Weights of a small GPT-style language model, trained from scratch on English Wikipedia: 12 heads of 32 (4 for keys and values), untied embeddings.
Each number is 200 + 40 x the weight over its row's rms, rounded and kept within 0 to 999. Layers, rows and columns count from 0. The size before them is the row's rms in percent of the matrix's.

# layer 5 MLP up, 1536x384, rms 0.246, rows 497-522, columns 320-383
099,159,249,152,161,174,198,270,180,270,240,239,199,180,248,229,141,193,169,202,132,239,204,209,173,261,251,164,211,287,207,151,241,229,220,216,208,186,198,199,120,210,131,172,205,285,252,217,194,171,222,159,151,245,243,219,181,121,187,131,196,161,174,252,80
101,133,234,190,175,327,164,205,188,158,137,161,157,197,177,106,208,190,216,174,155,163,252,130,184,151,214,181,235,107,232,213,231,213,207,269,165,186,219,253,238,178,227,211,259,172,83,238,116,188,171,199,214,234,243,205,184,167,294,177,161,188,140,156,152
105,211,209,129,155,216,184,249,199,175,215,172,187,201,177,211,187,138,187,202,213,137,229,189,141,131,137,196,207,228,258,211,180,229,120,264,205,169,209,107,200,171,201,196,274,220,167,210,179,191,224,263,178,302,266,193,183,229,201,223,216,108,193,200,190
101,174,204,234,224,194,182,181,220,128,214,248,188,171,207,247,203,150,203,238,101,169,244,155,176,164,215,222,225,133,173,180,123,224,232,228,237,239,155,230,212,242,253,167,154,222,183,203,224,143,277,232,190,205,189,203,228,234,200,196,129,123,262,246,193
104,192,104,210,140,251,254,138,207,213,206,126,219,283,282,184,202,173,149,170,138,209,176,212,196,246,180,200,138,196,190,275,174,212,141,128,184,257,195,188,162,167,176,234,176,226,216,188,197,191,157,143,234,271,235,199,178,186,104,175,123,228,224,129,188
100,243,183,156,172,122,225,169,176,190,255,196,287,110,181,222,171,237,178,194,254,160,99,135,191,208,158,222,215,249,207,157,186,186,235,235,251,251,173,224,209,209,170,225,213,264,224,196,174,189,174,169,237,155,268,160,153,304,191,211,154,205,212,143,230
115,178,151,226,260,169,208,247,223,117,138,153,208,228,228,258,175,164,191,235,146,199,254,195,238,193,204,218,237,237,172,162,208,258,156,133,217,142,225,181,170,202,191,112,152,269,176,239,149,202,251,208,254,217,176,221,161,211,233,156,207,182,218,165,247
098,207,124,229,228,236,164,216,286,215,165,148,205,160,214,151,215,169,283,231,154,243,247,164,131,130,178,197,318,191,211,251,308,185,190,183,221,255,198,223,259,240,163,208,246,166,146,208,197,241,258,183,151,180,155,183,259,221,303,210,283,217,155,182,267
092,292,199,299,206,239,203,170,207,218,151,253,245,181,152,217,185,192,205,269,170,198,175,106,256,216,207,159,192,200,173,184,164,195,198,193,260,199,197,116,168,230,159,195,176,264,161,220,228,184,184,237,193,281,229,204,199,232,187,194,224,151,235,133,192
103,187,228,217,178,155,219,165,181,195,225,243,205,230,187,179,216,126,208,293,187,167,177,182,210,204,187,263,134,142,215,163,243,185,176,136,249,128,302,211,168,209,137,317,249,209,163,144,191,178,286,241,159,170,209,193,248,263,153,201,159,223,198,147,228
100,176,217,165,262,107,203,175,217,210,174,222,191,196,193,201,243,179,173,231,237,239,167,195,185,174,200,236,250,228,275,205,206,149,192,142,139,235,161,174,213,166,195,148,185,244,245,291,143,163,193,269,130,203,175,228,159,189,203,138,199,250,231,203,190
104,146,178,157,215,194,187,247,141,212,159,210,177,250,161,218,193,111,226,277,157,190,193,250,250,222,187,193,256,169,237,178,158,188,248,139,179,180,183,161,149,191,182,272,163,215,212,257,155,250,204,142,220,228,243,289,246,192,197,265,211,192,208,221,175
078,137,170,191,177,164,285,211,271,179,178,233,187,216,189,183,148,171,163,148,220,162,217,203,202,122,235,215,198,173,197,169,229,238,188,240,249,213,202,235,197,156,174,220,174,205,208,141,185,185,225,218,284,246,221,195,213,225,136,188,155,204,227,161,175
105,207,250,214,233,177,277,213,149,208,165,277,189,212,285,189,213,217,201,265,210,169,236,191,188,204,248,175,101,135,277,197,139,150,253,150,201,226,238,187,223,216,194,158,205,188,170,284,145,274,238,154,209,277,83,197,201,205,234,240,246,258,223,235,297
104,245,239,235,212,145,184,175,154,179,268,245,152,165,163,229,193,204,212,137,154,169,253,136,178,125,218,209,249,185,186,196,162,223,268,193,161,195,148,240,253,241,244,251,179,245,169,127,223,247,259,211,179,226,169,256,230,189,238,213,153,203,167,175,197
089,241,244,177,175,229,180,201,234,162,231,201,172,220,204,187,141,228,234,266,278,186,142,117,179,212,172,174,207,234,118,184,185,216,185,211,188,216,202,179,239,199,233,264,243,219,247,227,223,244,204,220,196,305,245,121,213,207,188,247,225,247,190,174,215
103,177,216,171,224,211,223,255,134,176,232,321,161,142,212,205,160,180,126,221,223,249,201,215,224,213,154,177,236,230,172,136,251,212,65,160,223,212,216,195,242,231,198,270,218,180,233,272,226,152,202,249,190,209,169,252,238,132,264,227,217,211,114,247,109
107,102,170,240,198,237,208,262,211,223,223,250,180,235,192,197,182,145,226,179,177,196,196,221,194,217,203,227,232,265,251,151,228,217,213,170,275,158,165,229,192,166,193,241,147,198,187,192,223,215,257,183,222,213,169,164,247,192,198,194,250,170,266,232,224
107,235,172,119,232,181,147,194,200,209,188,186,240,201,172,168,120,202,275,261,252,221,142,218,152,179,280,172,267,182,217,179,230,199,172,193,161,245,204,200,260,207,274,199,204,263,202,251,239,190,227,170,228,246,238,137,196,253,249,188,191,212,199,229,156
093,195,209,262,148,173,232,246,206,244,173,54,181,207,252,277,270,235,221,209,172,176,203,196,177,172,204,181,264,159,170,123,190,168,190,226,142,191,124,173,229,177,154,243,249,217,139,243,244,152,162,214,173,210,116,209,220,183,129,131,202,167,200,113,177
104,196,245,207,107,242,160,191,199,207,209,227,169,96,169,182,159,167,159,160,134,171,187,162,155,175,173,233,154,135,132,180,252,195,209,236,215,182,217,167,208,267,158,278,150,197,150,149,202,334,162,164,173,214,177,234,139,176,210,172,198,267,194,143,137
107,203,207,212,169,175,186,203,179,197,168,200,202,124,207,189,229,193,216,182,129,304,216,186,266,205,184,164,183,259,296,220,190,275,181,208,228,201,169,170,183,139,154,228,200,145,202,189,156,176,161,235,266,158,145,194,180,141,254,182,243,189,255,261,183
108,183,255,182,172,195,152,248,207,224,173,193,137,155,193,185,227,223,173,240,210,157,243,254,227,190,276,166,193,226,210,249,199,188,166,282,238,120,231,206,186,233,187,239,214,167,143,256,125,141,245,227,229,208,150,143,225,188,201,236,220,174,195,129,264
104,55,213,181,248,142,285,178,110,178,235,163,232,197,174,200,244,199,143,244,231,217,181,164,193,179,245,188,248,202,134,200,215,165,236,228,187,241,147,220,245,196,193,260,192,161,232,161,178,178,200,266,135,167,170,215,131,186,254,132,188,171,193,132,125
092,227,134,219,241,194,253,228,231,179,180,177,187,110,217,219,215,200,173,215,221,177,236,136,166,133,208,233,194,178,143,112,191,206,207,221,214,252,174,185,175,249,200,237,160,211,154,143,201,172,203,155,172,216,202,256,204,192,211,262,197,206,205,219,223
113,210,166,192,197,241,47,308,156,223,166,242,219,246,165,210,182,238,217,207,268,172,228,272,223,240,237,239,227,191,257,200,173,200,109,243,223,262,211,176,265,194,234,184,213,167,215,205,161,240,138,171,161,214,213,245,181,241,168,218,140,220,178,193,240
# layer 5 MLP down (transposed), 1536x384, rms 0.127, rows 497-521, columns 320-383
099,185,205,176,209,125,159,180,297,217,225,181,259,197,238,146,183,256,211,209,242,193,200,168,165,121,186,140,197,226,172,258,106,160,191,220,168,197,173,218,191,94,263,143,231,262,214,137,233,104,142,162,163,184,206,242,228,160,225,143,234,192,210,261,223
098,178,201,209,170,163,170,228,209,200,171,257,226,208,223,146,203,251,258,224,161,185,209,193,220,182,195,196,238,208,191,173,206,128,157,209,129,144,204,175,202,249,236,251,144,167,148,217,200,254,147,95,179,221,231,197,232,188,213,203,215,229,159,254,258
107,220,190,141,197,228,182,235,184,199,226,254,176,144,283,230,183,206,213,221,237,228,116,214,134,183,165,170,145,225,195,181,145,132,156,190,180,192,158,156,185,181,144,278,203,170,89,185,201,205,186,183,206,208,197,241,172,133,217,197,216,189,135,225,278
098,215,244,235,229,296,268,191,205,219,171,219,189,172,165,255,238,196,244,194,171,182,191,181,188,209,184,194,247,230,204,258,139,189,242,166,169,256,152,243,148,217,187,148,147,222,203,280,239,110,248,198,160,148,223,186,246,186,243,233,166,173,230,197,216
106,162,218,159,212,161,220,146,139,192,291,163,247,209,215,174,179,193,179,206,156,182,217,248,131,298,281,239,183,223,181,183,192,244,114,331,156,262,118,188,136,180,129,180,163,225,278,206,177,236,184,177,197,215,251,220,192,249,202,195,177,151,147,282,150
104,201,168,153,164,171,252,225,207,164,215,156,180,205,237,253,145,187,255,231,169,206,143,176,190,185,242,231,233,245,206,201,226,81,152,210,238,147,164,151,176,233,201,177,248,236,273,209,198,195,208,172,187,149,224,169,187,165,144,204,171,207,175,250,183
125,195,180,229,234,219,238,148,219,136,153,272,177,198,224,222,207,231,132,174,189,222,214,239,181,242,257,200,202,232,208,225,166,97,152,184,175,148,197,183,212,215,225,156,248,259,141,248,223,172,248,198,256,167,187,172,195,142,250,184,232,229,185,189,244
101,179,205,256,166,191,193,188,161,212,225,235,179,192,218,208,157,230,187,167,211,276,144,189,120,189,241,208,166,218,223,225,184,108,219,189,185,173,190,214,182,188,219,182,165,227,242,196,263,167,151,228,190,150,165,208,222,243,202,188,207,241,145,130,165
091,210,229,207,179,149,204,245,196,267,221,304,196,169,193,177,264,240,197,124,248,145,166,214,235,229,190,237,175,250,161,255,208,220,148,166,207,239,198,211,179,164,224,214,278,215,178,195,222,274,214,214,291,141,214,253,179,181,170,228,166,263,130,249,202
097,203,226,218,243,244,246,282,247,141,190,125,212,219,206,233,206,282,220,199,123,202,167,232,291,200,169,199,200,224,195,229,210,192,146,179,306,177,175,136,262,216,253,107,192,208,240,213,197,285,175,206,198,143,217,200,171,230,188,179,187,174,180,166,147
098,236,187,255,196,233,200,192,249,209,185,237,253,166,194,228,169,228,211,234,251,258,126,128,223,190,196,193,159,232,153,212,175,195,253,244,262,202,224,181,200,96,188,113,186,144,199,125,226,192,234,180,197,160,200,137,182,207,200,181,214,167,169,239,208
102,178,220,174,221,287,243,205,205,221,219,205,188,199,173,223,102,224,235,155,186,165,182,194,235,226,216,198,102,215,137,249,287,147,259,228,258,234,235,134,213,139,178,189,178,199,185,150,245,112,281,148,190,257,222,121,108,246,117,198,168,160,124,157,176
083,134,222,194,183,230,208,173,248,207,227,221,225,248,227,179,262,211,244,179,161,177,162,217,157,236,220,208,114,238,209,212,213,188,242,154,159,200,204,208,250,218,207,166,132,173,188,177,240,210,150,213,208,178,146,252,189,177,198,204,215,259,147,196,167
107,154,245,235,226,140,227,185,212,192,208,224,217,212,203,191,165,285,194,229,164,222,243,225,213,199,108,152,201,206,202,257,213,161,198,126,132,239,135,198,219,138,267,212,216,144,255,241,253,218,178,120,153,217,123,181,168,249,194,175,259,228,149,263,196
099,252,200,248,263,317,182,215,130,227,188,168,212,193,150,222,157,246,216,209,161,204,138,198,158,230,204,213,168,180,129,254,233,204,207,182,189,235,172,169,202,225,120,223,162,186,126,236,207,206,152,183,210,189,183,228,200,178,183,202,158,80,202,250,203
097,170,193,232,137,144,243,150,215,264,200,219,242,178,129,215,194,207,217,147,145,232,249,185,144,134,263,147,169,281,189,192,159,173,255,150,153,299,192,204,203,214,193,174,162,181,268,186,209,269,244,149,151,217,188,248,236,227,199,133,192,140,174,185,201
095,244,232,170,160,195,143,194,217,220,184,162,196,259,136,276,238,231,188,212,211,230,251,177,222,232,210,180,263,220,144,193,241,188,197,226,171,143,291,238,241,266,203,126,163,312,209,235,229,236,162,242,246,192,280,251,180,236,186,170,200,190,200,144,143
103,220,206,231,221,242,180,195,275,235,220,203,228,227,145,195,258,234,205,126,173,254,241,214,170,202,170,192,194,251,160,151,216,129,238,206,230,181,244,190,262,221,152,256,194,146,277,246,127,194,196,173,126,274,227,254,176,271,191,247,175,201,174,211,175
104,188,174,213,180,190,151,182,193,196,182,168,93,196,308,221,149,190,193,198,174,195,237,249,129,218,206,246,213,181,283,188,235,194,187,188,139,225,170,169,150,165,263,160,183,263,170,213,152,186,238,189,259,189,243,216,172,210,217,227,190,171,221,188,261
094,219,182,242,230,171,207,106,206,233,232,105,249,183,118,171,147,211,187,223,194,158,156,216,243,210,189,153,251,200,226,187,217,154,168,253,222,196,211,137,136,201,180,262,193,273,250,242,209,149,175,265,186,96,144,218,233,206,171,206,138,266,247,213,155
106,276,84,266,151,145,157,209,131,193,223,220,202,281,147,160,212,199,168,215,237,242,237,151,119,202,244,175,267,161,149,207,278,262,148,197,206,152,252,209,143,276,186,190,240,240,196,224,191,256,196,220,156,175,151,336,211,213,100,236,191,202,192,180,155
105,206,278,238,134,133,160,241,153,174,235,165,263,196,152,153,179,231,127,177,172,235,205,210,221,271,253,192,177,162,199,139,175,207,173,181,189,251,171,188,157,230,164,180,249,188,203,167,186,179,223,135,187,180,167,278,252,158,154,225,184,258,207,155,141
112,278,175,183,227,266,230,221,185,177,286,162,228,167,186,145,273,193,205,207,235,276,143,139,173,217,149,278,137,193,177,181,194,189,199,236,156,198,261,205,195,184,224,224,242,120,207,219,210,209,136,256,230,209,230,160,178,146,225,212,235,158,184,149,186
101,213,148,184,166,149,257,157,260,219,174,175,202,156,224,180,194,101,206,162,173,221,237,180,231,182,207,229,197,226,207,170,250,281,128,178,211,163,247,203,183,228,194,148,189,317,160,243,252,130,158,195,202,186,175,225,217,103,134,187,180,212,216,232,217
092,226,210,207,225,218,178,185,236,183,189,156,267,224,239,231,230,153,210,212,158,212,150,182,129,289,192,211,272,237,221,233,113,158,115,155,147,236,206,152,223,176,182,238,190,177,145,183,244,165,243,219,211,199,196,112,195,248,215,206,205,126,196,114,154